Weights of a small transformer language model.
Size: 3 heads of 64, MLP 1152 GELU, vocabulary 8192, 8.11M parameters.
Each number is 500 + 50 x the weight over its row's rms, rounded and kept within 0 to 999. Layers, rows and columns count from 0. Numbers have three digits each. The size before them is the row's rms in percent of the matrix's.

# layer 4 MLP up, 1152x192, rms 0.086, rows 391-458, columns 0-95
098:457503465575520545465551500472345499396544433508541464597491508531452432496568498509376440496568442489483480463588487519592556472519478537542348499458505498443440415466486541555529462451500462561561538500525410492449431422522534490499516545496444565442629463518506485486502554473434479528
094:588511535471575465547433390503547515503523560450428463535476466512467499490505412460461423408400486536411449521440500494499578497576480548447508433510500403562537547565431461470568464429542557558504480476479547497478561543508443451556507507437475425546553542552456515492555468464537465476
090:468456453510422591531549448580449509387584450576587444595576522469527465496522487499406540407475512457492489515474509524543555480548432505501508502529365522550421482495428421467523418390538568527482584500539422480495527504498550541512579478445454448395516509476524533482598470413437522498
100:497453530457498485483639520573431424458573518483426436549529474511545466484541450531493485504483508494487496491483409606411421407474527501571513514591432481543440509478379463552591476513547604554386582522588484490485519500543514490554543549448484473473487487520548433478491436447519435563
098:567464489536543634495523477581560451424537506569462506500524460560529513497478463494419418520479529497499541420420540621453455539561454465405549549497546475458463530504410507551468490512502636524456544451533532580567481478537498521497532528505546527522454477471480453437510483537562474492
107:450457497537438596500554439508490500463505436523536575437548433538625478523480511542510421393463519466433393468539455572477491455425517483548442513518469574467460398562519426543509471522548514439469468491547461529530515496341543451496600459494449543517464475474619515428481499529564473588
115:523413486455446532487459473463398496455601540504478580595504529457462429512529418502452432503568451512490528573474546521485445450542414521480530461467509559502488525516447484544566452469589480478513484439622448509587494526455484440510489405466478503431497479512530512521500532419533536637
096:452461534639523435516590512564486536458536556453495541563535534525542595428418441540482537495548551483490503515497481535457550488479426456495483483503529422468481562600485440567477437515599546417487544432562550530563490417504401481514499525429600530462567459405545457463489443493482520529
104:518438482469575601444525510481469523327517573580486497487563419495496467463493446551453523563552485453513422525409472540378480545555556493458503465551512559471463428498477391449562476538501514606446556518551509651468503494439455436510498488477487549534498469384510532486483462521531457504
096:516443494471509536478591559576489530492490472479461479425608449581613407467449459532365427537478493461464442471447521531378536478598407496442443509479423506481419456430536457468490405495543494560438525470592477480556504650534573554502582573476473517443611511455570540407496513530465475482
111:507503482487455500535545429536467463543643472499470512531586441492590424512469359475342469371487483445467545500519505514411504474663518503402546443485478550494495469496438484470499526490556491493477535579561443517528540495466533498509585384449449548452560527489503501499497538566454437644
099:606458530513482563497498472479472462421536489522549420555549438438507517514472411435405480566551522393504508518553458489484493490588427487529470453399383462566524437490504468500472506490515565538382626497524495409486445518555481502587534503505466549515535496496517488542552580372506477559
073:480476440579479581651527424468490447481556447533506475611491483507469481538498474522514455465493483449451514470472474505453573485492509532489490451504498525505414466562405450446490428424507619464419542438530477538459498553514499515518525450397523429481526502388517565490569429486452485533
098:473428577557477565480517615637405455494498551475400458485521514579550402500538426486523446541384538547492426516537454472390460500507522473491390465428415546486511457484420507503531453545604487439404534534537496560524500601525480523508542532454444546513544500525569453470480482464518481572
104:573469430587472483532491570523538463449474484554415515514456519462429430534527499489439496498415441523481494503462493450477375533529517505414480458519505545498445477460456379485500457477501537525455663517622423505605555547467480461468519568471528523460553493451498513494483559555491608531
108:410473481469527569536591462542538505500545533534511518518532512450524406497462495509374558490517451360521435445486427511495563534579537518454464529539491572353482454453553414527480494463512422537446540555520441564527444517577452556624527522491482556419462443364475491488502509444558561501
101:501478549589602537471549531481477480351442485542456426644444456436522443461473479523468546544530552501509471526508508482474477475515493470445383496489547562483459382492538385506522479498564602479562601550574520563469463573571400440527485457399473543410511510507600523485502486549433409486
072:495502437490448587485521436492470468462505466579490464542502466503500508553468449514514467396471508464374453482507445593499537529535513543502487526536487480469417487541385427450539463424535607601472514450587443524502528556508529497538485383451535436445489462337570533523600471531462460620
114:539501462550532489479511506485482515399466642576462428599484540399457537495551502498450584459513460510545457461510499484563463458459394568509466466543408478484501452484444416500540468428577558536474625492530492513559543520444567537534526481447452505486564530492515440472508482426478459498
075:521460471576490535530535466539457447507541427492458521546489520519463452512484421456491491438459522523455545468448450588504548491567475487422505540543459431511431475486420310464626401458534595583469543469593488472514564456542557507543529446449446509388581462413550552522606524501456482558
111:539450431473408477565512440511456444479546575565476553521479476391494532540413413478480569486559425439518490592484501465454459435461424540475477444441509592465502561478517459529509472458515495518512487555470447537541499565475442376494532380506505553476482442452499600544513510500434529599
105:530455484566441467547462437532499548487524493508457400530505477530464509486488409488532441439544503529430441534538487529504500474543459502408469401475469524458436544559404528514559512486505525487509417459481525527444548584512470575528493540511496500490535397531569448425516467501607472513
073:454455480539561517572495484495465461445577498513472504546515509472449566526477467521490427457487481521464496411476479575390473534504505492489435536498485443505462482518361461489532437460556584440544576379496447530488448528501428486542506470446500452436566470384531510450563468465412505458
102:543504469556499548440567534559513539453482417504464436483542466509423434467571426518555492520491506537468453507618520469575483441514600499403452578466444459504499474500422492506476435491502485469498612576577435479591504548566500603504566449435468516470537446570552457435507454355551520485
112:544508482459545566437534407601408417463469477477452499487479515491531418494395461469471541551496471427613439506521520565470434506548530512482518428498501562548411471496440486534533481508527508506475542558550466552424540466483379416584565512513472461473499491449593515484527526446466475621
098:573457519601484600439545481507480417536481483515442525486448452501506497596456512429514470443415478513496446484547456636423464513515437512479505530380525427507501524461428499548551482509490662444478526511501472496547462511530499522575498469496462520528488408503546527454472553496421483545
107:466524431551471467595496422591530483509497536500478490520482459459505483565472490462448500506350470314457427441519427504535563503506463537535456457508430566509374547514456542529465495436543456468476535495484482477563451558524424482634534451479495512481508462429533605470572499448555496497
110:518460414483511486558593426576481551419481524515531520509494442489474499511464435522508470413473471495487490495505397536508571486514528516563508446530475518544478509529510512584429460480533460482410507485485460488591493461449480531506590463474475452484550501460475635471523484352532561531
094:533547538487537497477486462475524443470506452540451458500516461546486467546494510456448417488459435446529438416450547572539396600383465612513392442524396523474369502511433526408523461395448563597478490481607571457508471458547519504491541452536508397458494544520530550478614480516433516479
090:548529456512496570509502475518458538510574517450445438531509458412525459507468507471616576522487436525510492507562467578488477493532601581472500553444420461503499500540491479531512480486463571479493483405499405538488547503467496534439395466500460413486523488476517480505532517490326457594
102:523534466565575599561472369475493437431487471535497462511573481539498562467509501485518477461480516372536477447497494458458536557521522494504426441408523491529437515529466448539467525510606487458550514471549485522521466605476389547585605545455489498413480488463575401516537502452523429483
102:493449574490525567523488455508342488493459595516488464516518472465500571440433430538510499499454429375497473495498367550460430558501490510511430483482475516506503506455457481451603479496464517531430637555571449464541528513502437488560482435465485479521594505525499617470499429482512510499
114:532556499514556597458437462544516527388477556523534539490508474485479543474486445519427473478565500442471501445498412558526603515563581468518503486552500465489530512480433411521433489507556515407407622502529530473555527548451435514556569452386493531490545439472496456472496481317523507450
100:471455467482449554519563437588468459481557436461429606535475515454480498518499510505525513449496524458511469399463517543530571538561499496527448480441432471464414405578503521490497506488572452521610462553391457538490419528482544579545510451512390516414441418379585526462520460543461545531
095:553436513389545508503556471510383469391530458514483340523475480513440445518479473513459463518474456495531341473470510492529421543506541509470473491445514545516402425515486428496601461515509567578537522442486481535453587454495566400568432538507519536488583493454557531500520535571519451594
110:489475448490442482510470455490459454488518547514496524535524455501525362456473422508413489470541359484561512507468507532534459497527517648464493450504487566431509554548481479559500434460475477529485446493516479551493494470409425475550488475442505489521506457441485515511533487502478492555
107:516479531527543540437540503593391474526454438549431468515456492477509401529528487455432483459464413483527461436492475496527498498492458547383505427564431480414531467541433539554604426482513572526487533528586370474547421496490524521443561463392486445523535511463476576439509502559511482492
088:467456465496445588522587473537493511429536430645485503603491471472498439510519435518468497486535560440530509485506470497443483451475507521445453423540468539514435410610475424577504405427525554408538520467526468481527458459583431458469520423481432490490524481439541514488547503409460582644
109:513403444516460483524513457420420538408521534565533522559573459472568590515491446481534464410512473443485471469485430513463509507570503498546473555400519482530521508576487423603558512498526497450462572420505488542633444532567497470555523443460537594575488430477527586436503488495526515546
091:450548513514505522522456476448505458496549572483501536502541508520616579512426462522521490440576462533486434498460429588499496502557414512510412477454535467348410512500448433445462511451498530479449515603513553614513541502487571410526395488471601482507531369496496537533513404469482500462
108:577518502534509491404534446509418492493498545532519485580546559438517522491485437463460481418529527494505499521445516524497524512490401510443464502494461446427478412503477516534495487457600522440471576471550510391476567522448380587476584528523545511450454517514589513510508527531534470528
101:461548481565486604422595485601556470551605486507474550563550505475552428557539456463534546504524517523502486585552521543465520417434449567548455446500448492416440507493522514504420463391516570438402473543512503498463542538583480560505522432495519447483472425530530487501513537474453501518
083:445513451554534437620468534517476513407551585517526392472522501490497580464460486498522507567541487489447466437553407462592589564545400477487446407467553491475464529433482574573441463525530543495484509530431546502448534569481382509612470436484558470470538475453527526487448516470469561554
098:441457498493411599640475455509522534497621516543554501603537506474521501549508456504523456440524534444452539555532403533495552503535547471555500637399552497489508509453466499524433491471530476434477538524485467512480492505525547476497507388476482510505581394456483511496517471472421472517
106:500458505580537500429514470520393499426539509565495510496573546500524548493445474521461433397617504486559498551549348506512406495564447467526526434524485591530449523483471452639583498496487475467546547460524519620555453502499446475542534453468529563480569435441506580441502494365517534594
103:510509490438511551502506511435467498492555542478463441474557432496477339505548486508457462559462480385506568469448510470437457516486476502495545571512428651520433504469414474470563486488582544474416481445568407587454460500506450483554497490453504464484455480577580409517497485457413482627
097:489418462478456541444465502472487429456548502587384499430548503501569510504541501527495536544439456481565474505492463565591558491460499558408532510519410555504491549445488493536585457449467530548486560562466326531539485472519505550472519419469379476452663456425508555468513519358405480546
104:491479530468494458475460524504487558506497607497447476523569495527499557441358455539490488479575463483453393513425518505543507528506531547479471511499482528444538543518493484470489387434531513493387578454547558514619409585554394497458566513422373405489568470461472567478550458440551584509
101:460536455435511503502528520462456538441533530551540490402546481479465437482448445496487519516563445355485481490395425476420491528499536530526499466491502528445411483585507444528488497497468493583524456489528459603506498520461478362475465515501535529534516516409512602501512497607520532507
094:495477527541401475460545500535430450507533474447445541448542493447523410538554480533444452514454509482483452464500410561445495450499487477490547453536385448394383536532432495416528464519487538467437450593481569512457482536633509546456541475496459451555470524487500560517496485518512531525
067:458467418483499483538590496501473459484541521596536470586484499473478483484525458506488497490473440480526474482440389498514445418516520548425449433474446575531429528594414485527467426391479488477467552527459444507538492508555500493555498541522460552521579416415474543449551464378481564536
116:584469513535538573445579420529373360404482532485495422599513507472526479477532471506518460485534430526541491513521507482523470502534407536503453458437494530490483538482481476501553429494488616539545554491540493598563560589437530585511557571448465457461537469466599430452506473471457520445
073:524455437539549589524527491514493472539576450531514480520500465520500426587514422481509469449495512478451520462479466518456507469500535539410411473540498461484366415571378500508487495446505548493490529474548524489538555621529359506563478459450505485526540427408520588507518475446476500524
091:485501511468524457559455578446533467513539502485557432535624547551484470457500542512427435553529412316540476367438428508557504542524557550516514523438471487474468554467464506481387492431467483453475575537518517498504510516525394539494471521447453509429570501463472440506536443454482583505
102:633440502423498506480530480458559466412427515486555468525510467512475490485495449497448495566582508517482506526526523496516478455512543514423469500420534522545466384546485422586490464504582464510498612451625472578474642458466585492460516477466432563503569470482579410515503549502482409594
085:473442540555502535609554415435534506464593553592491447566595477393505512434490463486494438494578536480466484425494432562445509534544593485554481446587420516484494428521538530549522517499502480480458494553435480584511516470451433421524544564493513444429518487465447550524489537487567444522
108:446532497551507505470442514640468515557492564564540452505560498535513466519457468494453460423458475403477416405451491528518656504491492529462437440542455503463451486556466499590526448484485508525480497502548514448476494549493470424451536503445489483496541499503468604448552530509447583490
083:421458435561517558557538442492500473417487497660516462549525525512424508454475485512473434435483519448417451474426437561467500535512474521497527516551503466534375442492424406416560498450430554494446586502499481499562507457546509474547554484443453462464543511424567555396545474477470571611
084:515413545561501508532522456535446445455539472518429423453564465559513447473518513481498448540467508374565537507527452440506447535499492490568451427481479513517531455435495455482520447468536478453463526520466495536623551561461531491545637561549489497501547456464492476411535501473540625542
105:530511447398546582446487479540412517445497523531483377585489483504511518496502440500464410477420496453513507540436493473576555532532390493435512499537464553529446419529428523568543486484624487528494493448477543496503463542547495548516587519473458491446494515536542513490534519481527559572
093:528452495491475609453516479450539450473567451530499555488553462535498458582493505473482523488471514522363488518510461533458517420489451498432439452478441502465441420535476440455508469494477553600388515587519466481517659589450515526458546479552519573511445503461526620488499553551534386414
102:480434449502464526611625435467427521450492482501418482489466488459528427487541440482478520474513437428478442508450446445429522414559493551422470498566484533494453538548475371491593416402461576475530531475527458544537497554549397480442537484514538443497588473444562534542519504458488527641
100:544507571462516498517526539518444423518466497518494451525522401545544358509526430486454443538484493541520541514488468520474537507543505528358514536458457587423517549503449451488515486495543532456335470517545496522555580559528512577516485395348484573481596450384516465525499488466508452519
101:530476420531388518551496438590499453483519469470584549485534534539419493512489547472555464432536491475525459477452479554583579498537567494504472557468489448533420511485415527464495512460533566422471514469427474416425562501497445579623543540513437476488505490510541518483555450413575529500
119:538515502498529503544526362504524503432520571461409561587485422427438514522497489432452602436496446476522556512518555433521467455534553546421561390485527453520451529565428446451511526542618510514540540529592446537502524491384478575518523472452395598390495380426574417493495539496489527527
094:473522484494477521436548446586394537533540538521488557502455505472557470555446446506589462468504493520464471461506476513460506439424498605516423516487520528433493514597476548573515452469533556514487514484530479507414513571474463454546499493506630476559457445488613576467549488497499445473
077:515439469469418532400503498435508420500530485452459509626414505606490403603459476512462413449461453489522554445527433510545621534468536524458505388520520529506486604533421519548436487485505548491494487572530424534493499461512493457514487456455596491502558450498501494495494435387458577552
085:485496436499458467603537480430479433497561494598565473611569444490537504491475398490445411503544558439420474540472461547461484506496439514450468479550454521511489492533451446510455437412519554495465596420506533517492464517465480507497485500477542483481480485446537550466629480517549442623